config = dict(
    num_hidden_layers=25,
    norm_eps=1e-05,
    decay_fraction=0.555,
    decay_shape='square',
    doc_mask=True,
    train_tokens=510900000,
    dataset='wikipedia_en',
)
Each number is 128 + 24 x the weight over the matrix's rms, rounded and kept within 0 to 255. Layers, rows and columns count from 0. Numbers have three digits each.

# o: layer 9 attention output (transposed), 256x256, rms 0.123, rows 52-63,116-127, columns 0-255
# v: layer 9 attention value, 128x256, rms 0.122, rows 53-63, columns 0-255
# q: layer 9 attention query, 256x256, rms 0.131, rows 128-134,192-197, columns 0-255
# k: layer 9 attention key, 128x256, rms 0.133, rows 64-69, columns 0-255
o52:166127093115150183147085154132148141132136111147120155090124152104152131171125162131167149147147182157170144160128098112149161125156105101169130168117126074131156103146107146140090126161150119144134104102136108135134114139096119100087140118110111092105126101107103126161114135148170137148106149080111139160113104105156160176116121107133138136139129145125112114113090170145101149056133166139138162126118143107130086147107157152164109152117102154102113138121132155100138115134099104146116122131142170096135163128155135132123125137110133095124149054124128162157075100097126141136093138154101145155140139118169124143131142136129153099148139140132168125163121100125117134119114144082156172108157161122135109076148132123119090111108139114158129156140166114131123131109128145
o116:117143141107122127155155080127117085179113150098099075130121165126127148136150117137112159117108141125126137098136195165113140100130122144116126090133136110135125147093104127144148135121121150109140112123112144171125136149160112147154131145151171128096124156120111143110167124140079126131180117170129155113140120141120133091149114117161122152139120093137162128129104134077122138112119093125093145123121110111085146127122094116083117143109152117103130082149130076115082112102173183133117153163146059118140103126088115158117137171129154134117165146126134106097172165144114166111106141089156118171148109126101101104114097139131088112154132105129125129114163117114130129164146135157117121153102126106117157153061126123143163138094119135142130171147133153130124125149102092
v53:133142111103153101166163140128115116121110130128112140107174116178149167127094152106147120105123172096155106135154111113111098126111151118155136128140137073113129137112139133142115110124141114117086137127157111134135120144107120119112095094106098118187131141136104120131099102106121110134136125129122110116156129115125134126137123143173103115124134102129162154129140141110116117140080114097135132116109116126123113136141152190112121101107112096105075069189152135118120136134122120139123123168170107157162138135092147135095099137101116121104113110143158109138100130120116140111108116128146120152112089152124125144107146114154113140174103127113142129100131120120129109149068085170125143162132134133132116152140119107200123107124105125149122167140085125128080136103088144
o53:141129136138095102125135117116131168110126079161126150095083122172149124123156185122137121151106156115122105150135130106122083141138152153101178116145075128154094126130130105143145112156082134138182102152077064137118172097116111145129116122121135121105149063097135156094126141153170110143152125131162129165161139125162098155119136147119094093103166155153101145100122076130095094127169091103151110146136138104140139149107151082087182148109090120168147111102119140158110162151159135110105094126160135146139141150134118126160114110112123144118127134128113150132121150141114161131128153113140163158092153152128105135133143112108106125151099128153158174144137118152173126128134123153146127175115152094123179085118149131156152122118111138111115131083135147182140111187107132
o117:101108098137150106102137169140142129123092151069123087150169113101140139147095099139158121143137094143123128089126136114123149126124115093170120117120195137140110145127157134141151139134111130109101090095099172109131109125139123189143156132125133126175104127139166117143182122134125135149104098139099177121157133125135141123095102131126119175152123123088102104141152183108121129108120162177127153132103122128132146103144125115147074144144169158135155155141127119134148086129097111144141136189117122090072091142083064098141136121157112130155169095116110137119153134094104056167124164142117100095161089125157123115141134146162101115122160108121100106117127145124105101109110151108140126111109106143108102147127091109113137152165106139105144102143146121126124130110136123
v54:139151143171135159149126099081158160151186149106140145118151091129142133130119157131096153139130122157130142114135128117150147135121136168109142180054143100109117164150107120122119090126160139142114116159103152143112130144139114114115119145163115127101141078147135137099106114128166127082163140085089098139133123137124118096093149111147148126098176137130092129123141148118140142159131124094086125119114136137117132149107134123095113143164124127141107126089119151117164085102143155143087134123090166102129141123149136165117171138125125103114155102121113115134094124145136133147119119160101132169160117147130146129106140119133149144116125175128134159117095157123150114074131126137112171145096145136136126137108132166130130120146109097159153148100120107122172114129128122
o54:147186132138110131119110130130116130144139114116119102116181141118144136105153151135115133115155145115162125111190177143140134124094136134139149113118140088105166116154185117112126139104131098094139209130131151082120116121153120147102137131073147128088116114140135137130135129154154086151101098126169131124159170103155099134156143102109125173116159100165159121095116168129130153111145122126123118118141136117105121121139112143170146172119102102160135135130097115126152125148176141149127152127093115132142152123133092103172133155133094105143098140120100103107097116130169111083152113137169129135093110079112155148130165137126132093150105145138110138125123140168119132145111116126138146128134149141147116146145102178209159154095130133108110122170108123134155127131151114
o118:108131094125143129082110111130090107138116118098127136140131112118101092124116126144141105137129092100094152126111111092181128117109132120108110144150119157176110112118119107153093118131128150130118105146116090122141164121123128138145091140126091113138150111118074128125113129112089139111115138124131133156126136129095131159151107132154123089116112132120116142168128060133098078116116104149148110148147148137123106131133162109160109064135097102107107133130127152132082150130124088118112111115122146159133105100104142125069150095143153142081113104129148139153107141128159144136120149129105170076166136126072156099167134129134147133087142097127150148121120113122134123117092132080149098109133074094100107068126163089099115122128167114133077131080120120137132110137094141
v55:117121065135125159134140139124157124083137116132125109135119112181055145181104182140134114127134121126120140157144128117127115095181138123134137127118125165113134162146146113143100136142127121094127106127147117152128132103096137108116133127105131128127139117119124153164082087125088133164151161111061081124095113156146101112127114108130164141104138110109134123119124121112118170134135124108100133125134130085146131129168186128128147110146126114139128139118112143149129144144156139108109135145121135133124171138090140164134173122107117127117148133120107145130138143102116117132116124144157123154153143171103107098106136149149121197105108138116128135136175113098145124103140141124113120105143133124116114146133122139113151094156120110150114100084094106155126110133114140
o55:121130151151107160171123150095151154148098122122096157125128108157172139123125180166100155116134116181121119143129112123081151148145124118092133140136103120084105085140120130129090151156092132108141139090110114145134135174148133116093098125098148163125149142129157130122122110127115121104109137122131139126148141091135165160131106125114119124130137102074123101117127123139090152108107111155144136128148142146110128119133146141110128130115106143170144081134118139171101096147140124151123113122129127167094120128095107146110103165133125127129152168167143129141123105146139097124118107109156126148088105093133118128126100145117155121137122136142118172140089157164135130140100140147162176130123125134122189115129112114148138148094176141110142119093131138153120101128128134
o119:107196145108145092076110092109141149127133131153161078111147164123118113122135103116107119129144131095139150084154118126163102096114136102142104123089131131141152129119114139110167133128137141123110145150131148079095106129136111102148145132129170104140092137117097105109133145141109141153145097094141115187133116143112125172115160132173152110147129128130107161174114082117156129111150156135115105134100115129095090176123113124148133102136128119088103171139131143100164123143114188141119156105151149116138137144153164113120132119149116119145134114137148072145125157117106189119148126119088139134150165162087115108174109162133107083142115103072126137123142117076136157126136121151120114128145142122188096118186163116127119152184087148110155121202151126141126179090146136
v56:112162178137170158156104111138104119112117136102094134132130143150116140131162115118138122169139168099132090113157137125124130094122151110113091159147116143119124118161156100133133119159172102117135136107144088137136088117129110160108169146144153180126085079113167096113140124089158146110118147151114117141130137121149124125165117093094117140108089115129122181118099151125131161149138144178138146117101150156149127164139137081113079152107129114151148102102154143117127127127148147115110134163146173150119113109159158128135118095140121163103156136121122108166139150139124176172146110130120131143149133110142144127154096130128161140159148153130073120101126130134114085161135117133168112205127170107127121083168152127133147127178163129144165125138134095153147128112104137
o56:142096088096138104085166123145156126116132129134168096117148133143113144129130108113122123103136082093155159146164145138101130149100169132117153146127148126179114153144116113128100137152140116173128133102131088101115124123131146124148158121151161089131138095137153115153155121137089110128156127099139127170124156159143145135149121164135117081107143156115178124165152136127141131121161103118121105126117149096158128130147126119113127122119153148122095116163142135177099089118072109114121128154142105114131114109142081071153138123118111127105151141126118119100118144150142114154113128118158108135075106125110132139092153095136146147155125101105070109159136102111127138113127126145098132062133113123086174164099125109114149127167123116074130098105114143131123152114112169
o120:158135146120108161132106111112122142140128114128085137121153154135137114098141197115134118157150108122108097086126115143158144166075130128143159118102153100142158113113131163117139149140092152126098134121113179152167140155129122123126132179120139139122163164097121093101101118158125168149120148152112111147144139106139078114122152082141140076169121156159111093123129103088109132166109108117115150154120124135120157154119165125107174141177142138114183109119095097148131155121163130121141129122107143152118115128066097144125137137114150130132082136139132141113146074139159128138105116120082127134138168170148131161155133137150146168077128114158163138133112138150144156139149134097166141141138123078147118175098116103164126158074093137173126091120112116094117129097144183
v57:130144122120129121138137129109175095119108115113100152150145122149159106137137131127159130107083152144132147144119111144098115139119095109165112129129117086169139131090128111116106123133117159145131149130132143088130164133121113085117167098116137120114115126093129134145153145130103113118147103092133097140165133123136077143106101120125149131157133124127152147136131120137093108155128094124127157148123134115094124148149091123122133149114119139091114119153124108119107105142128145115126116163183112105102133101120107151127088174121140117176074159091134141136135129140138133160115149153109118113121118125099113140129143112180127131117136130128107103118135131130146099150131123138140131123104110119103121143133125110110112150115147142136133147095153169178136084140121115
o57:109114165146113131152127112101100138090096121175118140123161150159121173122157151123160134138099162126144114156136158119087108145108124134127129107118104115064136163102144128137106112152114139160123107120123158172120138116129179119112125143119107188143066136137144145138130123143130114133132133137178142087118135143138092137126126097121115153124091181101127103135167160151174144127089130167119137166111111157114109110128091150127135139096132137142111117100109140149147152120122121115112130156145156114153092118152115112142117113154104158106088126130110157153126108130138127119090124160080119160103113113099108113095099122117164148153128162121120107131086090066136134112137131122125071128121128142098100118113174088148120100129126140139156144143114134088146123132114092
o121:094111108105116118125127143143124122139149164102158147161147144106124118137088121105137147150131095128117095114113112139132126104107115164137134138120154141143109093156124119107141144130093149152145178142137115107142115142107139158184140101139098127115131110100136119125139131091133141116108148137099105150143107148136151142131128111113126133112156143109162146101135113129157125142126149104147078095100136120141168130138104150123101115164107139102121126105126142103126112101104090134162115126090125144118120157096129111142129142139114119139156103096124118112113122115108122094129129107165112125139154165172154134146138133124086133158089151172121119152170150186133091138109103154146140115130132116135146123118105188106129142117130105079094136113126119132108194136135148
v58:101156107120147108137136143121115137115137117104167166158105122166137120117177130115112163117130150088141120110144092126121158186106148150167166136146147140126163174076161094110082146103123183109136150112142168092118143109097131136109124147125120147158132090104121144103148109155144124101099088154119116109117134113095150147080164186159160140139136130123114071131088102095139154088130116111111114137106149142144151155111072143105137144122105151133135079145102123099062144165087157148167137128193136119128097138060136137130120144129135133097153152199151146122123124145165133134079142135147118114109139156108096164123154111140099127105113099124084148156061095147125113114118171141115112151160126158167138128138119129175135100125145113132154147133168160153110131129112170
o58:123138164111126140131132084100095108134175120118165110113131139172131113118129098115107101134110110155152163128130111139115122173098131146134133099113144178094072089122161116134175070117123089136175083160144096153108146171149150106122122134134126074128067133132163145145115133138154136133117127127168107112130107190158132158149125112103123128131110110096117131124136145144124145128174127091181116139108158140132103109094144144084170134120101084143113150137113092135113153136122156096124099111132123128145140106149148194156073139122115090134109218092167098087174118123111094094184067150103126156168112141123115137168105158079123110131128099157077127132136125120103074113151115121113130123115101137095112121102127139137107131115166146135150104122152136132128160162122106
o122:139082109128105132126175191157154175077115152180103163118152125112081125119121117094125113137124115138136157118108119165090126095162132069137112125120129111135134154121145121116143148116112149121127157099138125145119090108112119113145158123123160128109126150140080156149119080112134101116107151109107148143140169117098148125155116152156109140108158141110144089109138169139139133181105159139117141155167114146142118169182093128126112123169142114110114128140124101143134131135117204158095136143148126127159124147139137069086159160135164144149170077131134177149124104109093157136079154119150105108099169147115105131114129115198098145174145152127154123128118106113189161099096105120094107110146127087149094124122141116160150125141099125076133155114087159152130078146124113
v59:146106126173154154131128100138110150156127108143129158104135132116104095146142142142117144122173123107109105131117114123161121135087169138178136128097158140144094125150131137154087118146172124161074160156106065116086090159144148140129113124149130152111158129152151108101123120107090140161141138114140139137128131141099189131120108141122092139166140145124118107105143121102117113127109158126112113146115100146145139151141137117119107107115144164127119115145116105139138141160136119140138090112117125086133117126130114095135159124101109139129110108128105125128112130152090138153137161147117117138102111141125163121096138132092152104134123115098112117087130139121144137104116179099086100105137142114116112153128119124140121118140083089145138131168141113119113154092097145
o59:169108147102141073090140147134100078125123120147108114115108116129092131126153105156142111105136144153135146103127134111168144142120144109117083148152126159156101147108113155137129172100109108113150129134136146117122180156177124142108161159162100091117143091156148137159127118072141161114130092128115169134118145094145122150136129188140155108133151130134104158122145116123119093129148136115129108175114117133097079114123147099138127140129142140169151139154094121111119114134142144128132133118111102100084155124089091116166122128108124123075125156107092130120107117156107157116143142105127162128114118142104087125150142168137099117138177094125153130157153105145137180130112122147170191095111124078159129124102139120124134104151135145116118117122125106133161092117160145
o123:137148130122140144127124130149135188143128121108151128139095157141140126100092103130105128119121142129150126154108107136150105131141111171111168096160120130111119116128113152068130107154116062126147116113099126133137155121133128114122147089105121129135087146122137138130166132115122093146143130123131113159115116114104148129151132108114106149136117112091135096109111170161129150142138109094146141136141114092120137095124129129172082114166081130096125135106153140128094124108090137108110131158156173168153072131142149145124123096095172102170153144122143097152154117106089134119121105098128131153109147145122169104151123125093140123084113114150136133153146132103143114114131138150105117163145120190138130104085148108113121131114118116103132139148144129113126133124144116
v60:101079109164096132145107131181105138103122131103142150155100160116148133110153123145123138164131111160137148096134103105121122112137150127162106130146148111131128140118127109167132133126103143133131117139108106117093157110150102123149156126164142149068132137130106168130134143125144128117119092127148147131144081132115106135101123139141114144124147154102092118134146106123134112096126142192114051115142183114104160130138131091095106157099148145121116105104108097106086118160075129142097159074129177107109132133132107138083124143171133111133137187125132097140142113092150153124120122111147125103186179137101128120151148131137141109112083130102113096134129100114101134122116093104181159167119103107098129139108101164045136146143124128095174122101159087135118124152154116
o60:103136099128075108158139116157125093117121156154105098125117132110099162159091131114131108121166177135149125150143108159139131084146104112098107150136085132077135129082115109116094122126156133172094108158144155113123079121093117111094117142083116124138155071174124138176128129118122142152120117091137125151141127129191119102121150131093089160127146095081167165131133156150144147162130090142100117137122135160146147158099121134131113115072084173109143159145139113134123129084125115139128089116107077161119112119115127155117141140165153200085127141107151088088164135150148094123083139128118121156090141136121107103143147118147138107135108141119143160082172123098140118101120125080106100156134167144129110126144127128159130103148120147117088122148137149129146156128118160
o124:170106150137174125132121131115153148135123116118169112127108126116097106104115140138108110114134124115127150116081130132141163165128117124122111077157096140136191134137100144136179157110158136105142183146120116108130116118164156113155146125149130100052104178106117133098140105101186111121123151117128056106071148115122175148168132138166163105115134107192139156135130083131103159109138133119166159141141136116161105123127130091150181099163153112174115089115081123132158122157116166092152152163135155067092121106144109089143107136112109124131122105125113176153096123144128183176133107133134126092135129143096128190114099139128119176081155095148108094168093138145131138153119118152108136122095101119140102126138141122145148154115126117157108153129096142113100101123116127
v61:099128155138141151119083083127132123119143136158122101174120135143171107102163172142129158128133135124134128123100113112145086149162130133125092122105132169146114127162129115145121099126109135087156131129118139143102097120120143113146123084110106141144169146154158144134122087124123100169176126088077127139113102136107099109094156115160144126131122128147116099103150074137129126097143150131129126148113132110117120113099113161114095154113164112144146126125132136108126142167090156080121147132144121130156101114126143113120128106149121115146134119157123108102090118167154150142103083151157126155112147158090129131109151153142127152159110112134134098157139131156130104160101098131147100127138142114123137127153122116133141069114150123140121090105103105113197111139139116
o61:090152134159129129147109114132089130098120089119125149110164096124119205119153116118148143187168121170098145156084149168098106088127123151108124135117116137134143144118180150196134122118125133153140145120135147155142092111163169164129096101142137137186129118097119095098106108181123133176119128138145135139113099148070127093118112186146141131146143153090093125110074133112101105121120171122149139162106149168117133129111135075122146142088129149184119150182180125092119102126093097158092088150141139096149176145132084130152105122121155132131101154158173117141128091158111143141188112150094124146126149110157129148136129140093143162136161141116112129120124138135094113105170119086128181134102131133186130147165113098114160154153090151147178127126155083148106133115183095
o125:138148092108117127120131156137153119131134139113149153102109134114126090133132160119096123053140132104109148132157116127138161161106127100166114157105117119141125104152112154133158125112154132127116120166109125114179171149075093104142191123107146074147121148167083122138126133088112113127122135129100136100120115123121158152143095094147116115119144075161164156165159123125102171150129095129145143124123096067167120139122120144152144122147134112044121121104129146162136137131116150113132153132126121144070092137117145121149131109171125146146095110107109131104138168065160185119101139117164167100153077152103133128136121120116144181085134094141128166130134102098129149162147149115098128112147102108098130119137134131125050112140111167128101137137143145077124155136070185
v62:085142127115099141140126150141153133159138106113127115143123110128089157112142146136161108085150143175117108106133145144126107099124166121151130128120168142142113110127121140144145126115120105115145158124162131124107127132119146148130095149171170099132094109118143152160134143111167125111158174146131090132138132157122138155116140122158090180111150152130132140137108103088131117132108151126101102155148098148139132109147086148096118147179162121117129100170145134123086130134157143140067102136108156185125102093132106119158167171151125072119114108126136138148110113174130146172123111144126081145099112117131135132124139133127147141130117120126121116123095143132122140162162162113111102118122113137157118093138145135114159188138136102143153128143146129152123149153126129
o62:098148153142163132117126114094134080174142148166144136107131125176101111098118151096105157143127115092138122121143180109119098135095125123116099164118137127137158137110141145065105138126156162111147112144199115116086110146129137106131188123082150109113168148147119108107112143134072124119095176118161145088122139119095129120156084103102141088168123076162150137140116155178101104113137120126116158131076140142119156127126180169131129080134186104099088119126124119116119124101126139140092105127156094122133133097159124093096144135134131165122136131140118078112174122125123120095132115161127104112089090142140144145110089174156102119101144106137113124152126115142105184105087132139131097111131111133129106124133111156161186138148126117117079121161135103116143129177115123
o126:173149139145070127136102113131128142128107157123118166137148160113130114149122126167123122141123137157121169120112118122106152143117119120113167108095105133115136093165147109156141136113115117144106123111117129113135131116122127133139109129146138127091105092126156137113148109123127122130145086094097141193132189104137153138136182185105072144086120132124152127138120128096125169154120140153155141089138124094123121153100087063126096142104107127150134102140092115128140133134113118141162118160176144074096138162050154200140106109123119114163160140166156156129149144153124110149109145115123163139160156120117114100133156101076165098098135142126132141105103135157118108125113142120124135146143144128108148146128133130132080109094071126089174110139118131119100119127095138
v63:164152154109135134139126186135141118144186145154169143101121140123106152127125091154083175150163120128104142120133108160090159132123117093138124145086115124118135142153144101163085115113088125138086149112154124137128137138120166162160134121108136123135116121071151117081143134170110154099141133120125145106132098094141125156107125137100159133131138116144136072103166100155123110158119127121125193141134126118117126134148122110155154115130138115141111164144124132177084166092106123136118162116093102124132125132122077119166157192124097102121111123143113134128146139104102112115128159107142148145153138106135089087153140133121126156106125162093114131149163122122160113129151127153118148107103168127138137160132168114133180088133176148127113107125142130135100135111110128
o63:115115134106139139119136131151160149148120152154105153156136116158126129104079123138165148101106145136132162175125113087142137140131100125150141189121158135144098137088092129110101131080150070120128056146110102097135099105124160138121120125132164159118132155137125120087107088074138120167084147153114119126126153147139136148119118117100120130154156116132116128134137088094126123135112136128125144131153119164160121111133120111116147120094159139132091131105153149115140124130116140126106121121124133067137071120136152130108123141122127126131132112145118138136144103145141112137156090100142141103117105156128104151106126116123107133102133129151123118151145101137141144134115154148116120110171147130172089125135153174139127126148188137132141132143157137131147123115131128
o127:098139124153137087140111110123118132133148133108134090124099076096135105127126114155111145122118096159109132109103116165154114119121154140088098144168084117119143155144155103157174124190125199088161160106108137139141106133128133091166137112154088140142123095132114188161124137119098160096172145113148128128155090143111073156134152103134122105124130143152127151115114120126143143126139178138124066106113150139151102115098166139145126145157051104147175150159092101104085124134132142134126125044134123160111174135164135095181124112132143091167096151101148103149108137118160150130146117170114118163142128100129148114172104135145160116128139133095114160059115128136169111153139104148131091131109141137109159110131132102137125142153099133129112167121147155147151179161152115
q128:116125148154086130143037180149152104111124166188131081164113103162112085105144097113114187115140089116057138111179184121165141116142149153082124075148104121021118168130116181179132054185125067140086170090170085125136117149141073125084122118114094114145166154140087185168203133178088095121077113095143130147078128104118184081065071144142079147120154104119138168166150085122120047056144154166167134096072140073050074185134089092129148099139106164167089142157173134171159138052085164140125150157118088132123148194138118159136134146139091087175143052069201116113118097164151108111115041108092125144120147138106096113185172144149181129116103151160106169130167142146153166093161128139092159145147131144157140144125083117148108143127184150074195130095125139095162150166123151
q192:117116127176113153092126090116086122139160131129106148134099181124110080138156135182124101125104139130131129112119138101151166127170118139120127136178111146106116150132152143121124102144131114107139087135105106111176098118098115102108178155094138157087128117175145166109136144139118141148118100131115134158114168147144137157102111136119179162129160140109189160150117169119179101103114138121108151202159140106135114177125127110128093123133084103155125070161167124125104115158132097166127208190150101131148143161094096167147103073147097113167099149114138158122148129116115153144121106139068088128086117092154136101082139138139116218164121147097131132145094108107132140140137070132140133160190162116136112105142120132125160166101157132150114116129159122105078073150129119
k64:064126146130139127118161103150115135087127167116117151121151121124112167122150125089121105158109136143138160064137099126174129135129118118114108092116127116119121161137178116143168128149152161110125117126160136111142161137166102119128114160151128138144110151117104132145121141135113119120140109145130122109140125129119123125103117118137143159130153112096103103160106120124123140153140106142100128105140118130121122156149142132119173131133126150138125130117089148110152111100154172152120121098118131091138131088121097144121094100098132141157147110131145127129139105155113111141150114141146181131119150079122161125146146136107145093103129109130155132116134114149134086145140150101107113089107122132135135110156123129147148099177122133144123096111110116146126117129131132
q129:110120157127105111077122130122134107137124119127133100124130139129123147135141144142123114149137110165129133128138101157103107120109167153115153118110130103119115131176159109130131146136110155130100115133133122134156132146126140124100130101101111091142094124130144103118104151098110143116128103105120133110125132119106139142122131141120188104091117109142115131123121150134130132092127144130121111153128124151136121115120172130092100128160107124133119129078160125130120172134098116120123128124138123156100119116121100116142130102139142105120134159106104136158104104129136119140119164091125105140119106139133130139125118121143122151121121162140115135138146131153081175135148104143160115126133120154119150131126123134124142124118103148125109157132108138132095082115116122
q193:104177118162138107119117129116116149122131122125144127104139116084145106123113149136116149139158134093119147157137135153124183135121146141108136150099116131135145124134101117154107138122092151142135139128151146163149127127175125134135123123115105119086124111168162130100145146114139123116134146063111149150153123184090142118126142138135177104108112127138120122131110135143104141135124124143140120158156118160140105163127168167155085122127099141153164125116107098128160111099152128123132139116135118098150141145123077098119125122153125154095117171132123128179168102147139114101159121132168153118155122121141122146145140134122122133104150160156152106151111145133104114134154133150123131133162104150113142148116125146113141152111139134123135128122105126139095155162117067
k65:108124148125132137154083115122119112144099168128107110149154149136138097115132087137137168108126118093080096087141152084162146138123139133126096121162151162111130173123162115153167114175115112154114139115141144111122131151115125141166098117145121141136161133132106148117150126146144103123129105147114107124131143139135145119113127113146125129157165137142160103159137083118118142123114119141119128121152135103085078181117097124145119103099118104183126107156100179155103099140118127157113134166125132100163102154111125105141139164131114098166162117132183137125150143114130121146141109132119137143130156122139138141157162160122152112106115124139125145127168121160127133149152134129117132143119139130133158128122098110118123130135133131112134120124138104103115140142089180
q130:117153099130147118115165127102102134121118109092139160134166147119112126094143133127126109122134106134151143103119133129103099116104124113101148178110140118142150118162111151154131175081098088126127103170122122143085146128091144102134127138118150145129117099159154083110106128124172124132081066104101161109162156126093080168141126134131172122110113136142138110140140114117091146120139117136095121149182110163145162145139123127113117130092111118125120117141129127121078160156107130134095110096154138138107108109161135086130130147116139112107160180161097139112126133116164118087134177133118113148126158125122152101166136141110134135117145120094114153151150163112167119144115122139187116142155130135105138140091137134131130114108140128187119098151135132116116099108126124
q194:118127136146117110147129097158158083152134117122161101140127096131151125092136182140090152109114134140126129100135139155082146125117140127134117111124132080158091142120109116173149159136088104101104140119140165158143135185119171175145111114135122132103126119078116143122137145123140101115125155157149093143136108130084130132163104170123117133120128079166079124078139088130138149101136154146141148143139121147121149125122112118123135112161129128128153140137120124138107121132121115116118135128151135157133117073107123111103163166126141127099120175086134110170178158142132107137145131119170122138121136096123155123107115131174124113072116114145155127148117158131154136077112147124162141120134082156159148126135121184117114100115115122122161130127080132131128132120097117
k66:151136124107106158131147166131128129118098132145114121113121109145134109162146111136112097147104123130104166122132128144162120139106144148157150127178144151106141130156141074087104124151120112110145154114102148100110139144120124128154110117143131078100139111121140116131100124136147144138115135122142163134105125131109163102120100124141140110133107168111129116136145157152124118120135123103105133129089143133182143122137134143104119118127115156130137098138133122142133135144123137092121134110125123136145173117119090157139134128130128143116163111131131154150097131116140157131161120134104129158139090121153100116144118163124136109132105105129069108080097132148088106136135163140075103134134174093141134111144141115178135140103130146113120139147133111162138096143108137
q131:132152109141177124121224099145141128115126109128133180150133137124111157151108108143143077108144139116131121138113111134122134143128111103167100132115142144166116087112112143142108157110117143107131099129104119120116111124121165121189113138126127182100087098079165108089147104103150159095147141152099120116154122156137097150145158144134148102092117123163115114112136118128102145135107096109092119109138146143146147092077114123137090165091116107137119133165124139122118122144149125132115107118129104122143121119116143124096107130163161190115136172137115168108144156086123155160122155146115123120137116131070156144150127122109124117105131096099135114139107153108125113126095132114153120096122107109132138136091098116118133141145102121140135162152150102155147164135179123
q195:105105085122114123124119128149133108124120087102151117134162141163161185136098181118142155118154082134124116142135132128105099120108158139115118092097120098130107098100125114100103116144136130138150123140127131133162137106139128144148122095113104131144120154130137125113092097164109126124139134125168133112110139094108090100114125114099099116119102150146093081081119117152095138131115147160121093075112111140142137057133098154150095090092156139099141135139139126132121142125164121113158088114142149112091084116121135123102162142117130121158136120128093089128140134124128143148123129138144116131120115135131140143165123118149148088113117121123143122103139151124120122112113136115114141129107113118181141122119168149138122120141128119133116152096101091135131156111132148
k67:151119158121128080123141147113119096140140135125130102161104139090146124139141125105117144104112081141153120160144123136139105142088147101126144131136144123150145122123103114142131138144136106138150115143096131141118138099106145098095137129155136147119141139105115127172127123092167101140117106124116128130105139089145097123138083129116154115147098137153122106146145124115133103106128135143131128113145124182156134109134095123119127159124135135104144099096124134137136122150092146108105167134140117109127107129113130117123114163140142105115124079134163165137125151104117084127103163121126115143101114115117151132139116137151120150146124147149122134116178156097128139113158113155104117137154143112160131129123154119137106174097106167121144120148102186132129138140161087
q132:108108130131133107132040112058138152158144149116123141117181138117086136084141094147088181089162101117100131147179107142102092101114122118125096091133114154080143165087143126137130123150161087146097130091164107130117119176115140122121091095122129122139120126161103137125145116144110105132113081104150111141129128133159140092145074080147127120142156103108120141148114113153134090150127141151136142098091123108107113185088060166134149096103165113158143145083125095113114134089098118129157101167169089130104133169143167171134124115154141108142120094090137138119118151151120113157103099152124140113118145139122144128113099101140151161164102117135134143118137099104142138115115121154130150187151147140181092087094137152135172125108149160122111080111140099130098111159156146
q196:110148147143146148138113061123151145122113127179121080115121136129096101144141145122136134114161125075114129125084174131153124116159131111130134166134173112112111180097183157166148115134139136128171135131151114081111101100115129125085127146144102132138141118123094133129159127150129128104124089116100094146110115120123126155117112147147143115117144117153155122197136136143132114149130132088151126179115160115140174174155096102144151129129129090137142158158168107092128099124140130136161099103142153160162133119135138089116158104137112128114128132143117160135168118132110140129139114158110086107080118148161140141112128095115135165121146126104138090124107144128110143144168129127140126112129140156126134083142120096118153107088116132087138103179147118147128117121155090
k68:129136145139160158110152124162142138130150157109149191105112116161105112127162120149137075159109136167102115109104126110117113118135147138138131125132124114125152129135117152097165139150118137068122131112093140128125128128091119179149128188144136139119100117067127121104118177120139163165138161140096135138136098137130162114119170096114160108107125089132120146109158151108147107163113116140104099103107130110082181108095142139137116161113091161139141103121114135145120118112092139199112102089128095125102134127136124138157086149124126158128111156119118092117122138143154107088149106114151167106126150094111106112120170120096153124085137160094156190163121162172156094120079120132113082104150168120132135138156096119117117132151139078160123152112154119132136123130118127
q133:137114095088133134140146132124083121143134089111154122110118099141160127135082117100103150140105096147136137129106160130155164112109140131136156187126141144158156182177135125135116115155135131154118122068124080139105126143144155108105148131135135148141121110140159162144174117115115103121116110129133118163132155096105133155148107101123150119124114128129169116167125159128137133135124125118093174178142117159145105140115152099091114117110120079099087102118092148147130110111131112105141098178160113105186148136135153093116147140131154148143132149140099108122127159095129151140106119121114127161151117128142115122126112160111122165134147101164097115142130119138159128126120129139159132118139143136151112190118110140137144149161151143116112132150161117135122098142151106
q197:115142144137133106151145117099122101099107140126133153150143112167139129140148151086104119106101090066130095121166127100131142093133138151118145150143128092109130160138129151111140138141132148175168143095154138143114107127118132088162106111111111111145167106136140125170144122150122115177141143132157113139130163072135099116133097113118103090152118130145133144155113135151112104144116135109102129136137112109138111124130130136100100131112101131117108144132138166111100163086120159108139158162151138119137093124133089091146105146107146117097063156125105108140135149131161127107092119094143092109116125130113135118157107107164129086103127144125126119156094113120121131145170122102156146142129111128138150124163119148098127098122123072104127104101092119152093139096089153
k69:114123127154158097126098128128094121137139138106110133139129142128137170121170118075092102139139178104143175102162089133114120101129104101169132157123125113137139111110145141152148109102118130139126146149148107129116128130108151111122094115082106131109102111168134169113158141075106162121127146138115115121120090127099157117115125104096147149067134119137109176129150130131152104147150140131147134084131128097113131141118106105156135165176128119145142107145094146120146131144151134116145127145147124149108152158115122097084131120116169120178113111087140114119108098152118169112158114156118115082132133127135129134186153116171099125132133075128124107097112130094142131091107138078107147135112130148163123090141169133135094155118073133139191114125151119128132116136171107
q134:099147135116145118167117130109149139120133129141134149117109127147168132139105158130094122092130158119131107130114114147081132159108114142107099103126108119107109128148120142113097144130148145134118106142128133134176131159119141130127159103153142157102134099118160125144116151133129158137143122156097130121125151146097109120155123124113144172134149140101133148153116135096140089117118123132148113168134103138103143118144144131125116091154114122132104152161106127109112160087125099129133113114130118158183146098125128154135083120079135112142132140162088131174141117121165098114114136117170139119143147131100113089150122112134150123114131142136163147151136109115167104112128143122152145105154098130123120152137084103119128108135120085124158153085094112119112133136149091